Each number is 500 + 40 x the weight over its row's rms, rounded and kept within 0 to 999. Layers, rows and columns count from 0. Numbers have three digits each. The size before them is the row's rms in percent of the matrix's.

# layer 3 MLP down, 96x384, rms 0.0842, rows 0-95, columns 256-383
100:527539558472523497421485462531454556531510516485517576511516531464474449552529537479439467488529563509483501404491538437520548387452479485495514565564500465608513533518432504503516483500449491527476535535487475497528531479532470468492484462532545476536440502465503502501480496493495534464553542538512564496447470506515526532536527504568500415533538536479533512485558484531460530500515
100:495500533496506534420501503540457468529530440419504507523544426466497388513433489497502514498500494465528499470507451511443450464555483535525511567519450496529534512493472523509558495543484477557522561486490462508502552535459500468522532416527533481560525444520590572524439480455457501533494487463532442400418450507536561458420444450529485417450478442504552496546458462500501506461626
105:504491518522482487496491585526546480512468528503518421556584484490544529518517563544471621499464528564497507533469461561504574446534529467545485548426470487490439556532492507460534440494508448497534638484444543420535514499452466556549541412581510563514493544517561541503530495497459495554512521538525458481535538526536523561507455505431490455456475539524505435528520503433528500505564
094:559600459539499505556537541488489574480515506452486472517489529520515467524501399523495588513519486507540474537447539545497448557399464503570522438491554501469464491473586464518488550529582470444548503543530525461471523515512504511463510545469564429532468469540479514522492578468530517493475515479428487443461544479489482519491491487551534491452519502447471511543489484447497512563492
096:511438492453495493451598520485507519456537473490554542509505551527553469520514520490450455561517501465574543527552425547468507536526464467498494567455503542513528528508516501516543458535490535525514539505598536493399454449519502493586496461463489457512514451522446437504488500495543462471459483529511592529492469487460521530512492513412504450465495473462476473474470455488476517512452
103:496466463506590514459538530510502501510495473492513512500475547499470480457576446542550529526522483458506512490545575534486470480498529456449510472459482515484523447535435529532474535450567497523504510491473503490483488535468459498522510532483474529480584402484490535500471493485498549498506455443506454441503397484545506482490468574489452536496560463481568511475511574565464475490537
095:526480513522514472482489443569492503497513505504540533482518424531431412488477471424557568526509429548513445464551513465519454511507532494524529490494444530504479473436583535457457534466538469548507532464537448483503451453522493473456434569552516494465521460551479548496477534561475507495492419510464518538542536481520435558550542512455507499516515494483512507460467488505501570493539
101:503536474447533478415517437463488429517465533549518550489495488449427515461527448477440499514496562522598552451432506522557501482495488517475534469552542579463439469499475490504530520537475427463514523467555468550482453479543508471506523578442506536512542465465471530547470486527472546518491469468530522495506449521498492459537529494556426484524472519541522549518469474443500469447453
101:459486455498449497459540430558528474524516492482559527489505536564423492461450429426496477518502530447467495520442590518502571511444498396508498475496502459524565501488545510393496501501445489489557472471444551507475518538514493558500411471537444487546485422592536516527470555456498541492518472519546539450458496446471524474546434543483512562515490488436439561453517504494608539561479
098:437450529516508509452483399537497479488492515470451504460521501548549464482469525500511475532509450551542452535494478505533495563552533551525564552439571501464529559479505454440514514476521565492472494506515501559484558496460522513554546484393493492487433547493499551476402573539564492564443486500433480560512469433484547502430502517607568506501507531509443538429516506557504616557550
095:481501551504443512478465573460441451494525439611552429505368457470501498480497452485489514509527531472441511493485512488496549525492492421502451471513552493462517531496482519522430524507419488534450405483488480510519457432504450561480509506572522482428598462485461518539586534503477435475490455558437512468510475539471537491437470539469495551509507522466545487468518449435426461432479
097:454505470423471556482485540524502489451468476477458507374546528526464495499510461518460514498526497490503514485393522546505458539521491523495428468508569564498524448516454521525487458507448470510526507495502522483455512485486537516470507566506514550446543549433442506548540448534490425530560522541609628553593462553453498562526495497526511497489514523486497571507478425510490516511533
107:627519533381475506528476532462543471461446475507511504463501485444395527567524500476473488475499443489427477501461509535502555505468525505462413533564539553432482475524475522485557527489482429469479437484487516525503496526497511518535417471435465507521516500485506538425511516518495544460560505502541503545460479536435513526441486524530472525475495498549412530477511452522575552484576
109:494471433515504534523506513510404526517540496589480507494460570557481490523469546545468522498578433545437502475586522522548491538516487542421417520544473467500508482569553511444507466533510532536515531516468421486538495477523483589497542477530509503590501553526552499540511428553515507523520474480496516475449475459469534504499525498537539534485496477486516468463509552520500528539498
093:489511505518457472512504469494520509517460549532528513505487459508528485492481520575516559519470481462516467491468518561518562444524460493547500532501507543520471535513430468425510442456410531503558498547483526446508541474441540455563500528489516504477504477505543543520494413587553563541579514559595488563515524449485517550482529448551520486493519501479555454539484508604455546553497
101:531513467437511566482505533515447460521520543470431517489505540546481507508534430512513525535511518493506491546616484529496536530449538529452493458479506507540561527575472497493510485508418491496525575436487459519551511535527509537555505519543486505415493448568471524503509501522425481482469473541426455515569487622471484418409455476478532529548453504517521560513506498548546461480511
128:502459505398477475479535566456519449540517471519527476505429469434416531473529480450427470487569511490408515461525467435466529566510491479529435459579437505468499459500476508508475429451485460535467444495501513511491503488493527476352490523573439451480430456487399463495498531495444506472441510507521486460490530542499515540499520500501485518534510477547444489506426514502445440506507
095:578533509504527486512454440469519518585454500568537512497497497462486519499487463439496478516515539469485533518497525403526479500596526497565548498479490485515498510563565519489558552533497506523484510542500536518460505478497544512524482500491494545576501503513486513495530441445490490456494449570453441497527471568521443592455563445549457550493567546498487491536493532499497442506523
092:434537510558461608522574475560409562489477478463476479442473486519446559529457525510495574526471447451495465569449469550431531503523439474485463530443516509503493474525429488476528498497524490488480537461405474454494465510427524504483494482487506504512402544449531495545536519522438494450526473539447431509486479466481458485527497503483538526444509434417518496504439485472460551528519
100:495526473483500444497487492473506515443516515514454486505433480461509371464467498539523538482463489522518457470429503553582454507482490522447498430523498504486412491491432475487468491576472543460476503493492544518522455568484457414461477601541540442556496492461515479426503433487465476435520400485486515460505517510478455553548480454506508559504483569466554586520497505514533559520539
097:487528545506490506528474548564512591557471504471433527505461493533483428479420468497486557534508568459534499476474487439496497506505477498527450449497523469463488518561515460538475472428437458497444545484555534461536513468470522497492390491483459536486487489518522541540450465519518511502502561460505517549535504505522543452533517539490544517499420568534447557497546505556461543572533
097:494540544523536464451540592441520467448545554500472500483558494521517486472512462466510472506514438440524516465567453439489530497542472500522527522497470488527496442555455498444462502512502503429475565461509462421499515456504507532384451527497475468462503510525448447494499531587455436479498570511469548477502542518514565611481517563382462507499488491511511514518496516582447491540536
100:512507527464532467441524531490417496518486513541452501530487525465465516465476500440507531512512479507439492509488455503524471477482489428456532542620551452500390494501437457478417425529506527504528468509527517575490449449496446506445473509463426527452485520511555451441485464530466536524421489457490493432498525472455482560472458442516512461483512543460419535458503511542458443518522
103:514474567424460541526459455483531494463525437392518514487592518482562514494606418480467502519481553513483502500477516554521541523523586487488488547541501473480527459507546494490564552522553492505368455550511498482470539414483483527416500554545484498496539489488492563508523478512519541499452484505538468561528516492439578526496485510478520433638529514503498508450468541482473492520451
099:525554457479528509503514505557464480541462592427550555518551517478443518459458514586535525490463527489414491453476518503398533532465499572471497437495552515453540491513460539394498519508482506532443444470420481462478511497520567520558442423517505465497526500484477451526562507452491430488512431496440547530407502559518495562499519488511464488492511503502462468514477562456569520494587
100:563512510462395493524496476482562429444397490542488450543506529508542540504471510489481463490501470491540498507433522562469468531478509557535477516570449479548535460570473490508447473484454395481554561532491497559457447435485540464547452506477513471501525620472434459498545504468418538459514506449544468516520487524544516539506519418499494541514455449507462455471515464451463463468555
099:527478398546504531473525604503556555512519515410411458514563486549456489522477510493467603492537523468399503521421504516546545506512467483500496579502467526486462460523455477547547485469476460488551511475484496604564505526500499518543561471440493553497501488571526462520502488539547535554517494522544515513433512466498411548477542492520527489530494536460448453494508533436522536521525
098:587385544502495491445489491531499504482503509538527499550494537471487520501530511503574468483497476510508540524486512549522525472468523532471544459497498524650498498485515528515582435472497595548505488497499508471443546532494508498556471436565521461467521480535497480480521603562508464616557507510487444497522545548469541510525509500520536539542523497505555469489522526478493589522486
097:474486531456554547464499503477440491498490484450503505488490517435504627467457505432597566577573475490555487521519540501530501542499515570430518458514459500441432454490531506469549456453515476511508480494468576417500491449507511512467533485526502482567489487472487552481495540522566492490553505532532496463477499512481508527511484532499507491533499480473493507541501544447484456495596
096:559490543492466547559530459498534443463479498592521461499577547516462474546519483511506455516536558498478577483483466538507563460574540538495564518546543499457480472546530507481526477473496498499519406495529563484445393482487455473553517588586472572523545536525520453459589528465549475479516491440528508551501500546515427520471505546527429511515447477524547475480467477490507482480395
098:491518511483535541468513497462487426449541555552515471489441464469495475558522503520524567460440511481450494540574516530472507511493456537497533493465498519446478499483434523487447461507431441475565549535515445543556596488529466454492529612488617526499524496462513483521500511465492486563532477516466497445464429502562407454475498476509510517463530485513602549485489504453469504475488
109:460454509569486521535537464496458579534504457446419478466530529553521530485477464531530535421462542499519498549531499492444467469489460477466494538504516518505515523569484495429526499487537525568514540512504493521524501544509482532583462605481470529589504500536477509465476455551484523476504484470525508571472496509500536437438514517517517468493503584478387489481545508518504433543436
104:483500438503492520478397462549512483530404506496561513533542445537452424512562555525505512525504456485490521570498511468500530553528460495532501428538462460470545493493472478552470575552495516482532458491493468460485501466516498466473462578566488520459561547525569501513505477524542515516459506528528482509501479450535505523468495516467539509509593426481519579510473538480497458448495
106:541468486538584559501517529415450510507466511588538481409503489514526535468571484449437482474477472424489456547509551486534516441450468547593471466528497461482507502566509500473499484511506498499444444504452530511482609436503498521551516465559481521485446523472515432516502505467474522468523537529509535577487566532532497470556460508520521502495552513495529504540553451476569458540473
100:478513508523514475496464481527445564595458499488558528492549472519443498516472494529496494562506487524482476489504549558480572543474495463464500456576507511492498519506512483466473461444463494569459424485386531448486548523500480557393546553502556464568517520482546599603495507499518505480472469494472536528522466494484496537488461505514504550512430502441514488504515496527493452559449
102:419502471480501496472445539496526498523464496432537405453509505489504538458654517510506545549534528510433497477479496549539487519464546505456512477600495500496527529445544494473502504507514502484496481497442499518452478486537517595534465488493481505541550501484489534463490422550571413502525457461478541472435556475515507469556534499462511484484483508558538604477481564526497461531505
104:537532532521473415522513499470492568525444450591475497461542557533561461482532474536488522556487498509480529394445507454459558549490521516474538535563439516467452540481522487520495561492464497520503496578513456498434528473512455503508530448483514497467474459596497528534462589504517484443537525460482566502556516513480465424490544591500492493508454507510507496471525499491475561511545
100:534511507476541501539536503512447597522512537456477502521577513503523493514476533524567523457508508447494498443464477452540478462453441527496488514510489535559457540571556487540481494509523468503533519515495560478480577549533475504437479532489439511528520484503496467479471569523541533498485477540571559535510580578474533495416489502607510547552533459512431583513550524454509472525484
096:487495437510513438599466425549444561506468532467518524538492482514455489533441534486434539461487465567528522497504506444507584461549565534475486475492474497459558478511467437523639503507488508524504477454538516479558438454525527464455433492524565509524484472517516579518514528483510521503531561455496536481557500533428470521500489516426520439438461512579427542474504516491443459512567
094:474462489536527435541514533480512471523436505498593525380573544499442462536464465518485490561500424438511477554477515511492504458525514477511543519559445545525538586515528517479436449540530518509485481510464476479438473512483488478471564555508474445480495566463445549467459540501468468500559418568490482448571506451535561593508532465490548476504525503480530453545486437501493497545558
097:470477527526446433419450566481466533526468498514494491487556556604513532473466499470443453442538515483500469499572491447476493444578545505505545500498553527466531514536441467532475484558501528525399411530474496509497524476496458538527562488537541492422411515541439481473493477541415477513523509560468468511509555471512501606513501458484462496481518564491535438557450480567465492462520
097:539524521503478547397551567527418487483442503446562461485419479567485521494475543521508508473490544502506451554480528464500525456545454533488447502478450537531545457518459526484541536502472515495599508448515517543505468486437505567506500488542563566510512514462507478496538471541498462494501452518509467507470499504479510447514589508493484443525480558513511528461533494526614498595503
100:531564490525567486559454483496470502487449568467458520419479518477438512603454513450564534523453596477558521514548436487474527499392537532507525518527512492476475510488493506508526550490513475453484475492411531497474469479526525489434475535504584517442521551482467546496529490507485477518551480508507466498493479484450514573454475503497507479464482570546577544561511465588517477513466
094:548476540549478451470491458455495531481505492523522489513455549409484512539510473520495512485482562468539511490464496528520507486444541474393442503473487413555468508451452460545529491434483481490433513498405502458492522499491462468433464484515533538470522493552415485531522487526425489456484477534524568406532542492492502519483507425535440507459475465486473489424573476453467488531461
101:529549480416519472486453505458505507482497508526436465522484493520509528503489527517504539474489424509542428458486435483522544466496538531496529526494385499567439507555489482550629498506485510524526595512454514461423500538528490532502552502467504558468441566493441501503481578537616551509511521453566370523517450428509545536496504449507444499556487516556479426496566469487476512494451
107:472525541595444529509447484503477530432549536498482426527514522447488462516514548491532451527591468544502481437492493474545462482495511472494497552461489535483505494478520542489434515500498519551534540460465524506518586536519525527540442488480516492569550550530480471540395528473482473556499500500498486430549490524483550472521466515467527572396476455446485540441521504561460525542540
098:531507495490495409508515585542516497477444513490496606475512485520627516505613499459484552456450549580623458540455498530491491588535511502538443525397519450495567494591511522451538497569522535549496560543445482528478549430463483594520544440545459490485488485526475484527512551407552539506461516520499578523486553504502510455531397551475535424544445493547502472406515513470515489525522
104:502511468491558408516484466518416496553464501536519464484481483576583461463589598507478551531493501543468512496446579478502497528449515567562506531515473466568520501512579506536557526545440461566531480544478483432474558499518504428493540525521522496514525518482493572490477555496534472478473480464461535570482519577469524476554531462533486519497498563530532510427484497421484494464476
101:526521499519532504463506479504544489491462582559486572563461509537494555457505520526535513517499493434472536490519524566462544471524539559524560455543515495509447478473440499508434541544474492467542455487487531541552509477519437528498556497565481446504510499506577432504499585560472456434497538505543472542559474476576562504480462522500483552572497542497542466549531459492469433514492
101:457457406487493499508401537554478484503487488504532461538535518490454526497522509501539509502540431472442486459560513545535529488479484459543514502453582575500484494554497523518543514531509472547460495492505509520463479471493516487446539556490496487509501488456543521498489437470571540515472532464465483538487582477527477522549527450538439453433500534552452554538470468532538471479519
100:512552499514572528522510484500464522489420498493527491533528412573551491475452430521448544477470501462519534478489531487548566531460520450491442418523462509583525485513575538468432488506479434470535526485508458444552520461543507492499516494485481492493510536457534472528496512510497422477526486481447475462419556443463528510512483485487469487574463511494578531480505552461419501440480
093:467475498514515545475538523556431468557477543474508499543449545519449512483544514433467462451448472476498471577508423574479521547490502523523468599557552497483491500433454540458440512517493473545555486511507566541455543494476560468561472445489558529538454479477441455496490481501515545548510501502415439565505493458568508428487526466495524562467489494448497482558468509464540508461438
100:506553492497517477554456459552443546508468521491467570408479504579486426584524571507465492431532493597515506499527492512519526528493507548480446454540519506424535556531536501578516486526477433514573517478534500567518542505497530508515473531524519497528597489508536474539508493500509603409491535481483492455505395499535512538497482438511554521502470496491433464485486425476473506559488
106:515533478456543527524489476504499432484484529534550517542505524434463595505550481453434494498515449591469507511498494564465540569513512508509406579537539461520500478540574508544435482476450549530496524516494513493500488457483483574572535507459524469540482466476492536509553526529572591498498549517561548504509442536503572372497528455467533513473458531525503543504528437531468543471493
098:513454527498558474557518556475540519469587412494484459563500497550563447554480516455549453508494512431593459511468556466538518533493527482438581490543470434527484493406440502454528510497553487519454524506482483621555465501520496468417496477558500536613410426531530467514497564480517599500488523527499530425529508508494503531505546520467522470481426489437456510511495430540482540502465
102:424449518484492570526520529516469489544482523482472466503439492489412492495514503494537513431491417491416495529520490530546493425497543547499462510473463508478581484433531464529498517484468458542495453461449472558521510500474496489529528494557514480489547520493522526501453578499507487500516536522547549478424482524496495492477499451494489459524543545494432483504468511547470418551438
098:536452585544494486525526459514465521569480519507505458487516481519588387468547496460531482494509504495563450490503475465492470436585475494513468534547498461605564505472457542558434488530494497464451475439479474536543430450472468517519548503504476499534436513448532590502494423490487451496498455515554520525428500405484464483557480527466460447562500482554531468469467499520432488452525
100:503509464504541519494470503464457459571477483410489567494479462385436551547511447529539527522471427434507471593486417486471480456471379503532498561507466491497426455544480492501504543488508474524502505492480433399520535507513467515475505505561507541489506539514446409460486531527518484538460542474565437482574505465469496562512525457521534466534481496435527515505522472461445477500472
096:510450442456406576540521410431485470484472514576526528524558489490534549450504508504492503516521520487503442376517419496547492444545530539484458498506556460440508480464470520465531557555456464508509512531520572503480445544494511485518393540484522446512453496575491440472526504453439571504473483559584536446504530552539451489425547571560433478521484476509461430526494529457532524482563
098:554500470527474496505495541507477520554570483517510500538525561515464486511531487410523565487462591486481479498502547509562495516508582535498519589480532462462465519557574513502569491535510503529445529496516561504494489477529489514556394505385472507450469511569584521545543522476564465484546534442451469506479449535467549493449478471461458465510479501499461513431593497507537519527538
092:507566522459518536491486484477462503548509544544525485559483535447543531526493481484501418510495553502473494427420494498501527501488537548540533474474494496555407515567552474446571536472454491525409604498531555588483548512453539474504514519525516473517477424565492584521528508509503438555554559517503583562422549518518507502597499510538444448537506457480520521523456454527519488545416
097:531433512498440490538507444522488516531469513480484509447429465480549585545465523511437570439469525486454498535514524471493447498538503496532507493537463563537506500503429510569531475468500511561459437577557515573539462466436470566464522509485520449480523550555464506415471453424462517551483430521458521444436514467504450530521496485509481420555499485502504503497493466513497500545472
109:473514498511510549536515450447538500526582473444472528424592507526460423484516525492560518512532523514449474477434449459513543557539527541515516571497507503392528550543422482440578487547500486521421535475538490563510473553453445548577498539540574510531517562510494538496475459508547521492552469472527564504473524545546494472508514550468540511496471482465506501474519525513558443498414
099:469464501499440513430514493431523457538518557509524439415484514415436455480494486493512506507515522462457491444517524516413492589493507525486494414436459459465555435531448494503498493509452495498514453436502469514460517539530496521530583515449544551401509549505493522530501453452482516507446506519466537601551527528523484472489450475471427519471434440468551536483414479472446523436450
094:518502524535477468555509458547489541511484486447407445484482430529481510458565474465447468518450461496442501508544484543498509480550459461440468513543502530529541550571516507368517432568522479537506451522478470588509471487478415447511536496468564503465411473541503484555414543450477451561501606555524479564540447523488512481470497551456515538486488537493514461491440474466492499471461
102:551495479467552551569566557462469415490503460540483483506505528514533496511485502375543507496465517510447500508541536492538564388458500586544438498467511513536461546562529483508524475462459508475564486550473463431548528465436436455551513470481528550461544506487484490550507466507503529492582471514468499523529477506492500471453422485464523471503428462582494499510523416525530488520487
098:489488444511458491432512476578520471428491502501509481527529556496469511509491490545520558440506540556517517477472461467480534453481585437504457499516487574528508518523481514424532500502503489512504564536543449478529480545512546468525496520434579494505557481460523463544472453390527497533555508487495571446465495479480545451510524525425581443449583486491547515557511519509550556533501
102:477458504496533533572450536565555424480499531560523554401486538538554483517558525513497524512588480565521524446518557527471524503491481504531441512497501459511494498571602504449490454478481551524549547478482533546488479402489500469477549524466465472484527557479546477449446585540528435519491458550460475492458499507419498475525561534561471557418473603525504458572477439426529545563503
091:505464517451504477487442582485480524534479552482496562492489572522468497477499573581532524526528482553455543456475556584480576499491542514478528522589479559429496482501419488524460520506387478440554536468550435486454525525584460512535506454522514466521527485519479495511487472459494548465516542540527620520354460445503539532467503531488480541472475520536574474537458495586519520506523
105:552448473461408454527490485464506490492480491414574465549542567485552529441418450427485470463460491478427501400459559436471494463482546510425544444565465497467505467601374538523476504442491477512437492475495465565433540521477496489516496491539441501453402442478453438568552457544495482470507453480578543505502509473564476455598467508533489464509511473498481532466528553452461451561463
095:475532482440529536526470524561487468544486540479499441500497480507560497543509483541530502476499531517502520561417491492476519456445502469598491529585508496494508481481592487481409500527540484521516471504533501435518637536493486578535546413466494540496581495440574528529528458491503517518507486520508482524518497458469518482429542481467467479523487519551505495513490526512474505471513
096:507479494526510448519394520412536522559492463467579539493444534494498513532516454452520462473475417544576488539558578531530536492480495507499470459533529532520447527594578501501415539469489509480554546544384529596505508483525507518511473496499546490438553497506464502464492638473612541523451427469555418468470578510507558478474485486495427528526529536446542573495522468572520547526517
097:476483457569543464432487454468497475452543411452534565490498491480461456558428462457523450501522468520505434499432583513473498508421371523513509518552470471479536441506531486475496500569482487498523447475514474506491444565494440466511483532546469488504463526459449577565531483498449551493516568547365586511493501536541460587502518487410544502506521448501492574499515478527547536532417
108:379468508522456452465531505480555570484502485442498411584479493460443466472622520493484525467484459539463495507580487427399435531506459442463527535498518563496458526536534488454504523496415540469404489513553517521577498511480466514506505495476493488523495483477535538467519519539493506504559544501496528547506511517514541433557544524467517566489500437515508418481455504517522489603490
108:513532468485405501482439496490483492502523512509430597509557473575551534530512474511466485496517544507558481477492551471504443410471510508479551562509607502495459553482574511544558547490511529499455504471534489572514423488533484609546557533470467448534496543504497443490467502441542522552525519531443505472462524508543498576480545484507453501507581467516564456501454529522460465464514
105:482535466514567546499512518471539495550522462495511540434509508525477508498552519550489475485554523496493470543504570464541531534429509478587490466389445529461592517492581563495502553456459511533540540499472519478521569532505462555523542530538512477519475524469450503520526528481575554493502534495520525535494491487488539581515501446495516528494484465568530548465565542526515452450498
094:509481423452444532428481543486462448533500539509544493523477492403517489490472466539483591526488573558486489568509478471478519537449500498465513494466427484509500603473511482476539500570535529488518497533440525433515463515530574506485454498453447493514564527540456545501495525487470510515514426494584472512552515513547483547468605509440532510487502464489498537543475510509528507554547
099:486515496469531499479510454444485471493471547388473478511460498582510477484505548575446515473549501474541506498457494506491565469539533512507433481501492549508536504427541505569454509498508473530437562546476520391523457517515520563564434585532529499501586525500509520544528539503484519525477503492458486538536462490431581443495516507509444551505457482485510552452469522484505555521491
105:467481509488554565469543466548520455533502548439501485475517487570503468538495459476531482486455412527597501525541501491462529457487539505502468488466501445502450468446500516403495496574504538547519530534418485532531427517490495548562519534447502485482451599511539574594477577497524514550519465528500549512581503562459546492516480436532415567539521478483489508491521580536560532424512
103:523503527464599481553520514556432523484489546476516568537564495598459503513487543534567515541496463480486516570466520482530455473447475467526497462467528535468484524470477494567605462461522511507405516468442459474469565580536513579505567542542498536467513542439491526476476486461518419444508535492501468552571482507483448508470476558519495416526450455514510441537499468453435535484531
092:461479506561422440516480466491527537463510542516504467515454494524550413456502493490557470471510538432508450614488542493479488523517500467479454518564483477517541578469632419478523494507487550494535531472536424479488490464493495448582518482517513507531481471539479571513534513487588468522503549497545481522454493517482463440438582515534487458520577449477482432502470523528567563508404
097:519531459536477471437437517551494520424448490425460506461488506489488463496569510468477508427501459520495485529511512541510520534422458481519596508529491568530472507435483495506509533522467549517485439526466515509486463457434494497489514539480482472493453474561464537526473507566445502446475482417495518508465454515488459494521548535436435491453503524488494493481480448432558478589531
106:475528525485490500500522451532469491485561520532422521441486512477487484526469490552497480490478501403538460521505448547487563467468533465485553550493419516526481557537521487473469497552490462482519446528475458600466576516464460503503516517472485513445465502517545400388482532484547562573457489531478440506496563452505497544430523518428418460588500546504480473442531527477458512495540
108:468480526492442480480490533505469464424508412622499580582414482437490482457506454491485539496500458402506502423462476447481482518537473498473513495465514532519474534561453504613449461488465459488493523527454490471467430499524489483446535428490525527450542493456418442468505423436430467519469462522544417472526521471504404479529485533474520433440527455547504445473488548470455483539463
102:487513523552438565459475581500541481491476401542478445520518482543479503486495558509480411453515494483518533509543501506453554468495520453448441567507601527562492454565463521488555466508499436470450496479543520461490406496504507571496490467378503545500476528592477467543530453485466564495517493524487548468540493503541550473529499586462476483506537510506531471427468493425458487571473
103:510550481487476550461408445521500539594503497459451477499482584498502490441527559534530485479471457515434519504544466521480491578522525510480523475495449525476487521442514506436519526482512480558440478496554561494504539559471549457494521499463470522482484526516512530566520472522465441474510526545502533455470433543538484451563520509502446545488545476494501459534508505484508527562482
104:428400564541513469521476564515419538530491489548502546453452469549473546492516476500452445516468401466527475529451418498442480476451490464546506468502469509525442480576456506511525498504509599515522445484469572477510468487508468498467452427569457527502460440526452473447449524524536518504515492472449493490458527533438541478479492479551473491525498502495538473475449530515509502496495
098:493567467492551487557498478587485503500510460537435521476545468533448491491507546467527559519532545500477543475477485595513529456508510515450534460532488515543524472560553477496460414508538548576437566503443541528457525509551498541550530492492486493525492500536452490457492550492568511527525451469509498428525515543558460502544513498537500482551477481571551457574503553500484557510582
098:479475485450470516446475516561494466507474489458474563606526523493455473467464574463513416529494467496440499477472531543570394472547529527453488479509434530505485506468434493459484503479533515487533521496538444551471493535456474512558467549459478516538517437533493476520531540460518483471524523485437489526503529520516486490493488514506439551529466509472428585449503419534569434475602
089:466513479480518533533510477477496528529601498527463484514521455454483512535496498429478435478469473448494505456521491472550526499544446516488461524473561500481447515540461471477528489554582531468517506565532514486529523486565520520456537509414549453544472507546575592491511464514502522488540520516497455473491473543506521557482486450427436509531500495459516434561534623612497517439497
096:515508475503470533485557530540462445543461547454414492568434473539520409474504569515522489525525507405526485498485609455491561496489514496488443459460496522457528474545497521542522455490533475425453450561456440470490480469470444487541495480513471540410528475462496480487514524516491452537534542463494457552507508488534480558499542470486541430515485475497585516551460531519532520475526
098:447515486531493469523500457511547507484476446470460595463527478504538498524452597454469556496544485537413561421533467415544473408498538547539435489532464517449512515494463470414560493502440440445543479471491478507496549505533539557436498510471511499521397513483533529467453524457514460472523498469501477507479532504491503444541484466484433486464506530467466440514490529509480431557518
098:503470579554465496486532475575563451397483587472372492436500509505514542559484485538553455524530435498560480592430483580502497441540500463456505554524484425574537597495495516519498519452575489527506563540550507561471517504501463433468490472424516487542546489478516501503517507530477502514545455431462524509486492514436477384535386523396503481494454526611459411476545521517447518446518
100:514535504542538538482488453532538519502506452442453480460542483528550489515442483508481510505478558486468467535533502508549462485514482508478558539418504515529521521436507496503431552534464534485436532438546465472490484522490469512511567608533483501402508488503504493491367519513496497486509507502487504457430506463482469430564509516490501510571446409532449573502508518511511505522467
100:486571526396424517469468483556528527519553440522427511536445557498570516532518493477475611513537536574441467516512479513555465543545457515581502470536577558496476430480531442491543495481504512515428512514460490474520587484491517501556481447500514525485428532497513508508523495457554529482492534527549503576504495491456502533502510534533573531495479469509417517488531568457530536499480
096:430509444492568466499491453534490454484530523539508387519547578453543538508448513509475512497483484502416509444599508501471511526583421466519452480484525476542500601470487502487480502487455566415487550522518479470483479466485485508563439466538517531471555544459479508427476516479489469475512526516505503499482435505487551576620465472478537466504523502494486549464464576504572533494389